{
  "n_layer": 13,
  "d_model": 128,
  "n_head": 2,
  "n_kv_head": 1,
  "head_dim": 64,
  "d_mlp": 320,
  "vocab_size": 3271,
  "activation": "swiglu",
  "norm": "layernorm",
  "norm_place": "pre",
  "norm_eps": 1e-05,
  "positions": "rope",
  "rope_base": 10000.0,
  "rope_fraction": 1.0,
  "qk_norm": true,
  "attn_scale": 0.125,
  "bias": "none",
  "tie_embeddings": false,
  "parallel_block": false,
  "init": "uniform",
  "init_std_qkv": 0.0461,
  "init_std_o": 0.00905,
  "init_std_up": 0.0461,
  "init_std_down": 0.00572,
  "optimizer": "cautious_adamw",
  "lr": 0.00251,
  "lr_mult_qkv": 0.7,
  "beta1": 0.9,
  "beta2": 0.99,
  "lr_head": 0.0052,
  "warmup_steps": 312,
  "schedule": "wsd",
  "decay_fraction": 0.296,
  "decay_shape": "linear",
  "final_lr_fraction": 0.1,
  "batch_tokens": 16384,
  "seq_len": 512,
  "doc_mask": true,
  "train_tokens": 90170000,
  "steps": 5504,
  "dataset": "wikipedia_en"
}
Each number is 500 + 50 x the weight over its row's rms, rounded and kept within 0 to 999. Layers, rows and columns count from 0. Numbers have three digits each. The size before them is the row's rms in percent of the matrix's.

# layer 5 MLP up, 320x128, rms 0.146, rows 273-319, columns 0-127
095:565398478445465530553538552524447527547439503511501506538543493443449538532483396548447587439478565469487529455504522501484454482515462577479426542467446525511550445599507531457514537509543459486427515485536459566384522536511566409550515586488393542584495417541508541594510460482448575534476512490393516468594503475429514500467430549500439544496581428514572472426590490537443481577476
086:539539542396544510458494488486469425546576510526537537452487492503497530558413552430588550566474553482564544431548518458419514503434523505439538456566498517559476458539620490556432519408543412513527539466542511436519419509496502530487555387462462511483447588424547515436529597531538542475484573535524489558540381585440503447471520484413445476549458474559487489545423433497424499524499
093:520465508441477596548484448493471507459585541491491509499543535453489490572476476484442533612450465497480473540534529523487493488501513511402436471573514557499643512421489587442425427493523557472521557451361415483470531627518532526474512583437478502541528544531543497501531525413480474536462427523445522510504487494420552449423410543571464562563511471390503457425534450504518579551553
092:577535523525391412519461411446443490490494569549488493461559497495502647510495585500509478540486530520503482555488425443338435503494462520548522506446574575545473495477478479480439443555493507549547505495540524557502449483475517558531431488459481545498616474453512438551482422540547417339473568561435480536511457506469464522542567529528511523497568441405546474508544578499520529543542
101:528543383557595442521512510560488594464449504586449540550476485474640414610565494530542494470470440495411441527536514566539506513572376502536485366516500506506524529503466467552456523544519592429503480534474482486497522493510479443513521510465399575428498531523449594548475552548500494450506521462551504487526595563471484524507452486373483543520384490510512429470501500504542451478474
100:452459533466511541465478486369507489461454456489416468440544525476391430466570372539450537473522579497560458526454585534535501490514560434540538557398505484488565509526465489419530515519517476540631451460440559463462588513499546568592507481443507476502531400507457583405509527518537518524457582499540544416471409539535486457473492507524531511511468454464586490551450501613462501532460
095:482523390518514478406487564455523539530499476395444551494538455517470455535516515483472541459581466482460419487483518468409445534573484486586466473586392481559574501515482515598487454574550544501532495482468511477506566550474557497458610512476424515587421469559531394527470543501495511566525413545418461497548600526522507515541477443435409485540493519410449445393533494454502540560549
109:439500510472506492455493510573486485503415587543439560526584518616500459380512492448556555524503515515496435489514454436447513604482428508534528485493479464548545527541437507520422476499454415490492549462623522450565559468453539468511451531446463511432469524460504464489534568513492406475520386505543524496506626618560544439416478443472494420460485500547467506482546636521483524445446
097:552445515592502518528525421474547581480542540365490505560508429439449491598465503499516537463473473543518596493421549492510500544467448532474607492517500497449407400511477506426552417472482419530496569559442526478609573456477388471533546579479499493497470477482496533528527539431503427476511520566438565540550448495624482564455484454583419540531433498455496452456507471513538531486560
096:503498513415464494613530485493511446496576556496462544404480681523472407498473462523532570548468476478456570518463460476530495494472522553470509564535465438375496483472482443490498490463491436448594460497545568504481565576508566523527456533492425561472491490431509544478480542459367551591533434491620471568500463497437598401504472492483537462498464552474537480542548525487510574444477
093:578510522466556493504445560507468569509472544549642593568506623490482586490478473495573485534454475498420510452506496473459492463491465470524543519591438556483492464533567405518512479425496496464523483557601465466542491522431491552440454534474459536498501524485526527518596513439521626500450502446540434562457499510448476480467452431517429456444447443506595448494491577489374489638484
106:523459475474479515453540534499519537430418671584494483509573538437517574527539544524547479502553549529467493551446458516456503577567485461525453388426483496541462427474553413555470536468517540487519479555557419540455551469520457473525458498447486518505482534430465550494531465437421474440525486481560418494361517582518508564488450539495460575505637459516504595466504390457457505547496
108:520501478640420451551499512616440523502487516496546535558557483490392549565537519542485480554480442525369539493577476482545548518534484536545536439593498407469521530569420486539472459513549459443502506562510507436470493470564469473563596482475455438458389526530508527525433528462463606472497500480457564573440624446486449514609472502508440527454559458554472528439538502503484508556481
094:477554544400529593464396556551504526541452626588511499529494422470452453516588410465528496509493504490495428526548532445533539518494487541545513470542563516473444462583450523566501454511457439479415539518551467530521500459481479443525462488440507573600488556482545519552475494460620561487507545503465468434532591526380579413486465509428505463502573452478469458379498424426465501505531
097:479440528488549472490469511480459491501513621456430488499489514630481546505459537527479458513494545493438454471577476602514582562538599554476413508448460519564466491464419550528445524491469561528461460521472556517477534602556510439471512362499461534489382545464493545495486476380548493541544429463468594566557548547586531507490486610431495432418512508497565485468471557468476530511440
099:588488461416564469514457449578472591530562451439541551436586491527516461583494473568571573523449530451518529517467438549513444408415511571565589432521470526486515439500549533530530454555510442520379484538565471556488478528451548533466429471538441537431493586493458445580457511424504473475585496493492435461525439431507492521591476467494456518522501521521572492576507514521475532627419
100:493496552456516532404556555559499492534513512612471434459483482423440561404454428482550546441451513477450437523494556418470442477421557526471505519512491490487475485468504414502587585519511522450482503559483559586507452543557545530542573462505459528477462564432487544485572491497543447529463441592497478517397465510597556450486470454564409439564519392542589550516467435465581483416527
093:572503473586543501502478439426541485434513513511565413423493544478530380499524495555524504538502497521420505435470571516511556499468509451450511508514552468546494474459531455417609503468594510476515546471540490519558453444466454424467477476490557510567438442471506522461478618539505456505422526497559488584463432466506438580518583464479550432472460469684446547515403517557548508401501
094:508459536479423459524432461439471458554543517511510504479542602460502454490537570525459480531492482459512429526537483511524464374527591521520517500525623490443573402541513562549517543424596525532439492512449492447465522565579567465408486454523596515504464478376499607595522429458517430412497455590528506412535533508421489503582482469535504503476503514447527458478546464453446512588484
099:480463484578420602490493461493502554481471457455469420457467612439465502444561482515563405553439523558509555447556430533482448532449517562551489470516595515574422452496465570466499532458475554503518481526582400567443472505596524571452549424576554518522551577468515523462474502431559535515489480494453518580524410432564531494510503507443517514435556499392525451506482480592446476598478
098:430487563471554530475550560458548500533492513546385415526530497586501478517456502483413518470532432573471492475504435531523482523489525508510449504497552420543393435507407463499537485475522515513637512587492454494552463447453535540488469481478467561504550515417508568487478454512578480457509540537472449474541575494599500512472480573459486496486640444530357480340453530540508514517418
092:456481512546435486503507522490571497434388479566498469572539468519528540615510506544496525486570482550407509429498439570501521504571432372498494516560532497411448545464518522577510486461545511525579435492492547476509511513557537523513492413448482429498428599486593411471481540501530627569459520434464496507547521542433534443636452544514483536498489506627435438461492488472492439456499
099:461496615565494496535441487561490455542393510502494495421497486424532618473495540406536472437479525484487523493529455510456448529512581498461388466606629485505444523492421389567451511419456545468534610528455452476462571508554510496503469411454527510484399501468435553589483541474426455474429572530531534498475443539470602539509514556497494411535523493528490525496493505456459550526473
102:571460575419482548551528530542437487514534611461545547435490513468504491435536551605553420479494514475508546475466518483543473473443436505490582481500506597451485495427527511498644546553412398472423494511508358578404510524430471452422508528492471515481502427497491565530473478471450527482558490533554487442551432489478551500559508514590540483526528442477603483537629497559494500489518
102:488519375424514582440492561485562547414463459506458509447503490609512461488519416443510577481502569471514504514510484468462367568489575491486467524491491533429558448570551429475395469492465508462574518545534501564533501469562522489581495507479496529520477395544539544433490564561510560520501554482533509509454414613481535478442474436528550489565516437437643462559437541545494506448550
108:540454538556489555549544556584512506508459507471500539609574496461552498493444518458476620435494410518479621490456469464438473474448499482518468520541433477451543513476480380468492469513520515490493510449499608588496630593523471516549549504480479502415531542438395454483557562481423472498540592569508380484529512467476509485617430554511517465533591416462519481470450507520524508495467
098:534391556555455489460410490526523491517463498516500552456555507493452634462524552559522496468501517498396453536481463413390535533538517455569424500557490484476471574532453473479419596551557480449538580615526453486574509461519467449529472543521515551542624605472475513479451544536500542458480452478553460471452499503588527554491529389516479617513488505514504512515593435428493548551466
109:408508490460501541540466512571537453465431507457489509487492462558536496519519518418416502564592484465474450511472515357441473459556409399403537544387494493527536522553466490517442489538488545495564487513492483489511523601564551586548497628509511415490474486498513506477526535414532447464495449451488509560439523531525511468614447578423515533604519461583525549512439504533477398506575
108:530525469646460506618472528412511457508518583434532406510522520410550552498420446491551481483495382543540442526460417515523498490488496492578422504472480409475522476462527507479437493527519545513483495527555562443506483480490495434573489495515517457584451472391502490493468449536517646389452537559553453556551580508608513541553524480567487524445568480552445453487446548515535497463482
101:414458497535425515488446611582408538511441451481476516539487559524444504565537528453417446575533560534519514481550537479565530482515490510450421507509467584407557440493497445508473467509486579522506495563576543545539462482498565562406476588441450462555403498474489554496507495431498477541458468489462487555601447589458494445459406423549502486536564558413504522516408462528435542443411
106:484546411573415479541641422542462493481481466439536581485569394549429509459580433471573527529522548549500427503514539489505500558482526502466544438481576550478535609575548509502485414457525497468511509521485489531567522413453425598476399518522472464475490518443415584476536497581534479474466449482496524501394466561495454405495436503557515558485440507522458475572571512476559490442477
097:516498490450506495505504479497457585492575431452445438527551498484539426509499501538418424542504512468475576492389546492633517443508483519537607529443444460596535468478497519487510531503460460491585498517450546484351459505501503425577434596479439510514490526609540481568542451537566553480576513508510450430594579471570545452543493519499512559425478392587435509479520542476510480522455
106:508484446403478446520578409557522531518545438524506558422521496533513570540564530443464529438487418537457475513501361500534553524489526468445536465485426445485537433596441402484480598522551451425552544470467538511480441545438516467515463523395474500513492425448553424478469476469481561489515571479541513456542611484487447526534471577596569520472478479431500443497529583468563543581585
090:403497505542538478524549433531433415500566456570583438510496511549428553488509571533562455468488547512476437431442489495517497574502425570455518586570469480486501525499455514548534491550465346427454477446524526440524484498549543510521572439511507607455461492529519503461513484469509511533566533544426550480371451461505472478478461394409473522544454507407490602561493546500562562394518
100:460521525517528543543566495526409434449547486597492549524480507461492599543458569542509478450558511567386510516513485509445512509433453454470407468409419526537490432608483572539466432423439503558431539520507531405598489503519479621452570507455492526480563439497430525588520577488511396512513557464627504519510455511409475525488488424512528503511526470414520490511517447522546526489461
099:542483474459558466586557493483482478505579474510464578420429464493477536395531503441459375445475511451541553525585477399625427463475515552480507520576438446672530569512534522521509463505484474473486507519517444525416516446489445480404539481574468443531412553544445549421515488476473518489589508556499479474509470517508595538447569471476482485547472515478536513606500556520528461573524
097:451451533571513516407508410492448473567489563572568573526557496459571420480526603444524488490503471592480495410431514540495514565464435539500488559452553510506478468528486436481501473411564457602505469440482505532516422498539523541540457477564601460494560596423552526536485467506439459438427527529505458533411455557511409437460492434439544535477439531559497484554365518547489555505471
094:537390454558590491482567474560557518400535447612564518566458449483478474558499524502476490487517454533500528542575431574569476515535529500441475475477501533520435506510551500561413596497515493584426530549585402473424453488502444446477515492441484460585414482622580547445448435450397503425493540514430541514555503497505461503594540562447441593484502508472455494492532475483480509522524
105:575546575544463504444507490587465470550479463494524469496468525439460495513493540487487406495513419468517441491423542480547540432464519460502501482534541538475464531446554495490470507441545507481447517463531494501455493379531424424518597507585581530470495516518540570483454454607553500491490596430516467376443403483513559500478520575599558493530528605440501598652485490436508470534575
099:500558460482490488492549423574544564459540503470586540441490525543535459531466447552519478456456509439516468483485459481470572538404445481513552532593528433464511496540500498481484498505436412407467536454623474558551533471556585479462542452571577526486445536541447480415523578648480497375613577508530405523526501505511521487474477402435553440516502440544520445524429491462476479443524
111:435535498447609536443447560447515566541556475460515536539498544530536368467474514491513474535511468597531478495516639534566508501519480518482505474519466494517567427509531380414425567476537529478521520417452406568420489506514520442473469593470419574560475488583493539495543482522412421523468589436509553514473484517497454478495483497459500383462430540546565525533456551426491551416489
098:509508522501509502521410611425497489520467481536493557466580523510396438513397522480481525503468396544465498505525408485482474532527467547436566417516531513558648447488620511534434507529413463543457485558432463518419473459475531531529447558508472507481424457485515482499464471458456436449427489585516541548483530618555549477491594434530502440544548523544602543489474446444469533498585
104:454453490496490422448479591476477546446554370480431568515465558555483479520585466583450531439533515523509530592517506533524537527542530490495551566492447533506490431578515492465409507517427460455547437587496453544491499627511517462523494544494405448611454540477487497483478493398532472493523428441471566513554591465455565526586456514540460538470529485432411460463629497468443437501529
099:506448447519491483485459484521471481450500582526464481517590543509503474382571546515521501549518444499505406489512534478467518537580419506537535506485497522571557554518483399525539424531585469546601455485433550416412513508505485535467556542566671422495536506491517547429527465555416473465597596522514492546393550579498465559446454414472485514517474544524472427554540487513551430541486
100:482418456437547480508555552547541408495448570460541463426497491524535530466509470530615446556489498491548625515409479459448412547526509550460528457521510444526533542464507478493518407470476474562454518519574520479472479512539489561582456485600471474380514377500554472461482468579563555531552525427598416483468461549460555534520539480390464420508559470531462537536549528555518463584516
101:558523549593470517555463546528460548503478558547517480543486455504473585503545503475595500491497520513485456504509457352460524465618491516477498473422535441512512402541532544567478510477362432532426508474506500528542424473569373459440535469493551485484475448498596521511530475419531489544475424574454569482496480502396509527462480437531472522521539539585481565586360535515458455557519
110:417550480547408492600507485498484439508557554433560517410522499528481587560498522485570513568486452389493630430480488445526547433500484431510534504474523511350526572400525486568553454470508504402512453442515578502547450469544505514501500631465456473455538561566504479442460596521586486498568483452474509520550489499556479475486460551526432481543540487484531555489513500582543432441509